Weights of a small GPT-style language model, trained from scratch on English Wikipedia: no biases in attention or MLP.
Each number is 500 + 25 x the weight over its row's rms, rounded and kept within 0 to 999. Layers, rows and columns count from 0. Numbers have three digits each. The size before them is the row's rms in percent of the matrix's.

# layer 4 MLP up, 256x96, rms 0.109, rows 83-105, columns 0-95
103:447500475495530482473507522548510519537456543520512548500527480512514486510553511522532503548483480491503502521477491549530470487505494535496503465519465463468463511509476492519464481509469499525496532471499485499494500486470468485479514521478511511423489471464513526517510496519496492495
100:502486489505504526499477506477514455494493494499487508500502539504499532505492528467470542460539541506485484477472468533541476492504457466497465535497517504479503463454501508524544440501550460509486525513534477523515458482538455495497506510488509501500523453499510535523488542482474506498
098:520490503472493514542513472492480478451516473527470506519512470478508488524515474492512520467507491467473502487491483550458471484521519538436492520508502477477514477546480504501452534497554429490513488517483486520476481498455500499531498509488481500500484512523503525468503506441461500483
094:505477500482480460462508497499496506590468530520514516492493481470487473577518533529521502520538515479458485506486474483513453530510516526490499569506466484502502515488475524511475492503503476499529506494497541523504480499540534498521510511468497521500513513518507527478523518479511460468
105:483522458450463549512511507519470470494513535479560541467490544471526519499523491514499482509507493515468475512520505488458509489473530532534502494490536479519486461522512470464467529461499545495524483491500494468542501492502517468491505458521551494482486528492486472477517521489511519518
098:479470489514512506499479461527567509516496496499519476475504544502533542539504511496511505479472491460492508487495505476542525514486502532493492507537514528491471473511481455541489451550475475527507511526527476518486498501523510526524478532536505468538449527477502550509501488471530483470
099:476480476489494455526507497519543538530524552499537502503499459483572535499475506515503467512480490494500508509478467522491513452521466567500497511488507501500506526470473496484516526447468479501488494533478470488513531508505500491509525499487467568488505531455488527490498524512512513480
114:528490506516465523486495502519468466506462541517511503463485518494508524453454498540478530548539448527487462479515468508503523500467543524474488549531516550505503509500504517508499479523501517462479521511512444495481474522530539531500538496520494493498509500477476517476515493526516530475
097:481473468507508502506480484460548487515499473484514535550550487473531520535537511492463471494512490517525536511470496510459543473486486516498521540470501480496521514507530562518455491483509518482481482509515479486486505510511475482498463548550462494501486517505521470523553505479501474523
089:498534478490508469480470466514515512546486507505495518494522500498499495504520506519474486478519504495470479476505504448532493537489473488483493543489552467494479488470458523525491511481474474553472516507491467514541495515444526452498510524467494468519491440510451497469475474498488530540
093:524505518490546459512517491495535479479517531473536523495456508491479536522494489503454522502474500472464537518492495535473513518500478544526462491529435526489461519505489500507496481521476470507508523471517494504472518529538530529516479509500508503463549509467480530513526478544479527468
098:493473499534514528500502494500499476556470484467540518481481440536537491523487526502474482513497503469432478528515527545472498475491493539491481543535533528502495483508511525505548487503511469500515512500510472442530485527492506491503534537496492516495531450487490495514516508462476497470
102:508505513477460489496470497494524511523469488507504536513513478460511478539489503463517473496475556472496517493526558523545491510513497506503502509467486489487516564526494509502502476527510515458543513475466498510481484477449483515522525538509510529448449493489486484497551517478528475535
106:506533472460533544499528529525499534497458514495475481499495457499544517479515518505445464491525473469502505501477514519512491507521495536458509481500489549528490491529509497478465435479528492502458505481507479486482511535510492541543472501534505495486464466463477527473513518517518512475
107:470522474472456512440491465485475467544486481504504474513519487500481482475513502516482503507488478504492468495522501490517518494530480486528531476515530500485477460456486508449502511463428464543517477504467469484519484540536486507484498510486542484476511441483525475462485493496520492512
108:499498483496539500518487460481499497417523525485540443489517491475499495510468478513521460496520507500488470462510489505536535496453482498458457523518482455527482491487460505520472521511485476502528524538477485506441479487525516500520499508492484523505528490506517498439469502493489531497
085:484531467519494548502539518483526492452539503526492536536497461502500512510507520504529532505452488501499496486496474485552465489530490502479510490511539465515524468532516521504484516515519475514523473472523529515543438554502500498506536541492532528521538523531516495513523476515517511478
106:505495530529476553490518511471495474483545488500515522464503453481529447468470538514481508486502505490513490490510551536472510508478480515507480493459489544507522505498508458491489511482535528485496475527481436468517505513508527495499463516525474486520470457514508453482492531457490485538
092:507512525474519497523511495531459520557468489524490492523485534534480493518540480504478511557522486482493499463481562487499505471464499531552496491513516496498474523495523482493477490529504491524498463495502476456501526509504560511490473541473506507470541530516491561520518480516498471475
098:464509498523485495495522520531509482473472479509470512543496474477453503479506522488505500518508474500509493541475533560504478491494498520511462510506512524447507506464517485514474530482481474502543497523532510497429429488519449503485539485499478498476495541521488526476474520469517527518
103:527450506517514517516500474513475540476514478520516513487434515509580541469537475471507509509531508486452473519483476522468454492512515491545479517517464521497521500477490494488462493463505509504502469512505476478514486499508514512536462479513469472491495479489505448462531520504517485507
099:511507484517461457501491471500468542494437468481506475497495502535527475488494471505495470490491526485506480471509534474462516508485471499471454522473449508475516492487497515523493505517485492469503504519453475481523469480515483532522416485456492512474479506486543483511520488510516520548
112:518476517486520489508481458509519476499509486512488442522535452526458499494501519481476554496481536502473510480461494469486481495486462476525501543508524511505538537457515506516547474487493514521543496523547491489494498535523491515472520432495497526489469489511504472525446488493510479506
# layer 4 MLP down (transposed), 256x96, rms 0.0962, rows 83-105, columns 0-95
101:521489523542461491507521490498485502520506507476505527487519491482512519524502525462548484496484505495501532514501513488492541581530523498496523497481497474487503529522391494545505510517460480489504569500515468522471523468487524480460505516506488502465484512501509521498495478505481495490
097:490524472481481500518532519480510463516496497509502551536471530528534498515484454507451488504503520503461513491468446531539491502494496487470460552490480491536514503507550462512493467535489461505508488494471488505504458507520489514477487500458511507470536478494546521524476515466453501518
102:495467518507502515522499489487509502545535458474471524509451452532501475559500568457524524528505529453498512452495503517500540491477495460471492458509525475489481528527530495517489523488495518477503493519508463495495490503492464508447526500494498535496476493505516463510525489471532516510
096:541539491464511503488493500499519495480487503508530498510529501497521498532505512485534529557536487483526488525490511551506491499466514457514529555489531463447510483476468487471428513488499478466522544495521500538529503510511509512518454496498540523463517516518499514548514500491530483505
101:490499486513493489509504500484542492477495517526482514514491467481538523509539473530483482502524508485505512520502506488469529514485520520487505443467469468512477476494401477528485516481511486496499497469470518515480527455483513450510506538468508508475514531543507536497518528434497482525
099:513508518527505523527484477517496483480510496480507510487501494548503495517503509486511515478460502482514480496510485466511517460509536526474480518533548552485501455482496450497465511544479519487510567482550505507507495488527529539514523535509476526510472489546545554513512475455506502533
103:505502517447543502508471511481517510459482520504488514522507544510551494501472494449487509522519503533480504516470469514520448435501491491497493502522476513561502507554553501510521502485499476500505449498494529481537492552462516482506482487479506465476525510462491491483498516501513477529
113:521480474481528501514507490520499534523497522487504487466522485500463563480484458513531478514458447495492538522475514437474514545495449530525502483486497510510497489467504520495496477482507549531503488503507540498499499533507465492516484490460530519472498526485487477506467493517533455554
098:481509493531512532489498497560488534471480525539507466515498469551466514501500488523539523487466485471486480500521524524520420489513500500526473497539469497485476499495493473483496519494481510551516515475520500504464525465569496515493489479507533481513521491479509515481485511533453527471
090:486516496498513515494480484497518523482556476522521492491484484489521521535491517471526506494469537480517513499535503464511532484492494525504464536531503489487470492539497521518464498552461507489545527493536504465484441496524476512530481485518478514502499497513539409515491491532534537487
096:499510505482514520447526522493498509469532526475454531500493515503508446509541530516477523474490471546495504529513511519509513468497520499552520530504519471490523488493525471469527535529512473467484538515473522525479474540476538478535522524505481489475442488491529477543480516534506503501
091:492497492461473492529533522489488555442528528531521467521513504490539521471527495464512536512548510520480509467499507471449517535469476483547521473491504471467496483495474527478470529467497514505463472494518521518488499468510486495540495504491472500502489475496483492469521517523541543534
104:480486513470514502520474499500466532480490481504509504522457440478513474506493458509522523495522501508501508465517519483556540452484499470488500470485517515479500541501580523495513504544470492490507499484483481488446492498445504526535490533510510536484477496512473545522531515524511478509
108:495481479520522488495517524495506530482465517517465504467494504530500455512508510509504501472485466497532508504542527498504485473500536577490445484503510443489452523475527508486496475480485539540527502480471542493544487504488521543512482489483518500475525497486513474523548502555481523493
103:515528508498527510508492507535490499515522495494506500454543511508499518547513533515531506433530519478511484529497464525490480477446480493490478473463482471509528521523540472469510450469516517492507515487528481445460509533513546508521509512535545496489523554506486482489499500510504516536
106:492531555501507538531483488531473439481522514518497496474495454537513487474519516496479513504502489450520514502514463510494455469516562480530490496496496495524474517494499494511516549497519501493499479484466470561496477529488491518522526516492499484494480490481510500475501452461456465447
083:517500475457506482517509492480494539483451505506493528462523539509506480457515455500518494502457447505503525458498525447527475470497488509488480506535504498511504496528503504433510528495478479472478480499514503517525493552490478495536476544496497528484525488494528485497560470510536475470
109:499505443474429482539509497477532522499530540513503484539504505481534501533549464502512512496513481506481492479489507489484496457478503506486508495483543469517446489497425531517510524464492516477499440484469518512474523505507502479519495540512486506508524491535511483531517508498502482458
093:500520500499544479499464500500488538480491572484528507503483541509481532463538458558502522486524510480513532460502476538458496525496491494490492531486531499489469470508492497525496495485543519546477516495550491520507539510543504511490500505505500542514525523524497563497534474490486491487
097:532486501519485485496473498485495507531557487501497527518476450484476470487514547519516480501478518502473533516447496513494481498461466462499486533518531496485514483537550479489535497497520513530484531493553466528507458522496485510457525471550486505513502525558489524476486494531480522492
101:512467460516541499525517507420453488506538504513529500505549501520465487516553520470476544485485477537522527458479518497530497535533491526527492532477499491480494503495490516521506504514511510513504545492513515524486520497444530490502506563501495495517491487473549497509507460490502488502
098:514424492515493452493476473512537479481515541491507484534511490528510519471489513502504494491508526468503474484491507469495509482472471464521512481496489459574537526484527501472474514547501490484479484486488457558483505506476509496525484539474526501545474477496502476495493527452529497510
112:561524478491499502448466537528502463519469499494523484518528522484452485465489503477484470506504518514531537493478501453525496525513500461488494542526508513508545533479556509488522501522487488506530519493527475475451458492535489497471473490513508514471476476489486494549455485500492483500
# layer 4 MLP gate, 256x96, rms 0.116, rows 84-105, columns 0-95
101:503532469461517475488535527538457520540488471519458544505503495538476483477502510527508462511479502480479483509506478482491478480500533517500499463536436457514488538499516480499520501517466480511495447533495536472452483501488490557526498498496519524498515481464517482478502502529457514511
105:478519499532468479513525479483505504505529520511481470494476506513486484487538539467479501484514540532569529493501471557486445477548519457479529480504511530507490483520499506457506498505538522503509512515516507503481483523525483541474456500511539525497506509480516476503483548441499486526
094:498457495498480489491490483513477561523514476487489497473443523490483463522486519534485488453547505459459490535487458488502426501480508537482488512505476527542509502525489501560515468505498486528491499525481525484510506534545495505492497502523529522550480491493528517488510504492499465482
111:513549487482494509497470489519487467522536486434492525472481473499484508496458492487544441471500497477489496526515471521453506463493504531499537542520505498530460498540528496463501474438519518525500485508521515521550489506513492492483498485504527499483490456455479480511486501467525480516
099:486500516545544495522489525497499520554461461489491487519451507508486492516521533532518459508469510488466521510480467465515474482521495522487473521503468511496479503508501468493544475511484465504489460527523514516516507508544535504486497542466474527492511522472519495454469553449511505458
103:463518491476514497465472538466491511511468531490478530500473487498502518508497464472471485531507517522521502448503486500486508492505496506513517527492481555551505519517480494542512490505525463527523440498496532500521517555503546466459481524468513479479518530473534466438495517501522501486
113:472503524514526515438516489502466467540488519538507469476520474497509502468471536527447536474482500477509483471523476520484484503477489506466507512518533468495508496510487427497498451498534488489468496521504448513483471558490493490496543508503522509526535494489512510452505500533478513496
092:520486467556460519487547523503513527524479515493501516467478507533482490492469497512511495502512576503503536504541506482519536518497524462477522492496506523465514519519501502473480519513474472498578471514526519516513477493485541487513510509467521452479462513512517518484490520483536490550
085:518534484503497459536495485531469483514469485485510543497509470523455469509510519505429503547531494537499467522488475496568517492510519510536496498485498487511460464515492523507539503501517499497493536506486448504544480482461530515519456484498499534506522510491528505491506459534519513470
096:471544485459520515505500492508508512476505446485474508518503487513497459527503510516545506523496442491466501519496489469527509487480569532526489564484506516476474466509518468496508531506488486511531500498523466524451482496478482513512519541474479480479471476521570507511482486482497533499
088:504488522515484497491506516486517475505481469492546501486520477483530485463489526481498522502532521485458523486491551479444525528493489538502504511499529529484517463490468497483482530499567519447485523496504455464525505514554472505512509473481487468483507460447506482465484528462498522518
098:495508514521464506419507463482506473542502517480528481487489524515473536483498524478461450445491523468507495533534493522485498492505497488528474488516515495516477516527520487487495527499523467477470495510521529475545449501518507526486537493524542529517484513495546514497488483477491505561
099:522480460478523491505495520539491483540501491505481513463495499524483486504488487477483531474506502484483448498542523477524511525502515513525487505516471493509454456466493471528517490507515529513526537494449558498527555498501497490485516477504486491519503480486439432469508438506476490495
102:503454483508488503559486492518520491504541481477516507492533484470505504517489530518482500464476511485484510539500438510517462461489511522465518486574513550493491478517533481516509447485483496491524544498504498503504533523468533474504510546516503470500490505542526515488479509448496502531
105:488515521536477490469512526529522508553494492520486521553461475508468494539526529456478509506471537531529562506513470556503475514501500462526509476533510507498488468506535520488497495526515498518497498503520489516526495501506535484476544537474540543477522478479504521518502519531501452508
086:486493452484483422496512495487466482519521499490513510513532479464520474501476481505512493481518447470481484540494513475506487472514469485489453536552475470512514485508513472481483510503491504520469455487549527520483487500517544531512495517483518489464524518500463434521505496490476523467
104:521460523533495512509464531500477523528539471491538515500466455490529497505498501479471481497498498540485483493506549548485512505527483505511473530453431520500485503489496481486497448483506479515535514529515477498516549515525518468477531493474496523521482450465517484462531505459508511508
092:515511500509493501479524553514486480464547506474506487522482518526498552484502483486519495475483499517547521536479462505472500490528507459458519482526479526530534487497489479486497506533528510478477468513478505555505484550520519499494504525490472530557539461489547532481480498479458526489
095:522497476457472514535504491463497513513477509471491559472507499533551566485532515529515472455496537473528538525492441516466490498526496505494547478454525493486501473510516494474467484514501523512471493489470456500511538512459484478514479511511511535499489476510479511480525497491512495523
102:522501497512508515525446483448478519526535482504518505497495511509538514463540462446483579547498533544517520499480523498514496510490503486495514535506471472467504482490474530511471498493530496475519501506534527483469535504506519464498481548479466487504521498515540472483508505470533505528
101:488526500512503516550458466465545463554501465466472493546494488557498496510525506509509471487485511490522536533467466542512464482517454474531510501544474533516528536485532500516536480492484509508486479475490471518518511494504512486502521522528474510536486526483493495506497527486456470504
111:527507489505484501511464535556489521500498473466484478499531488540495500481520464491540514484491510518565520478504519493517486464539518479478500513504461497552500499495511474457484513495528508514509497535557489498485514503524513491502463495534506523462497456474547511529473483473471529564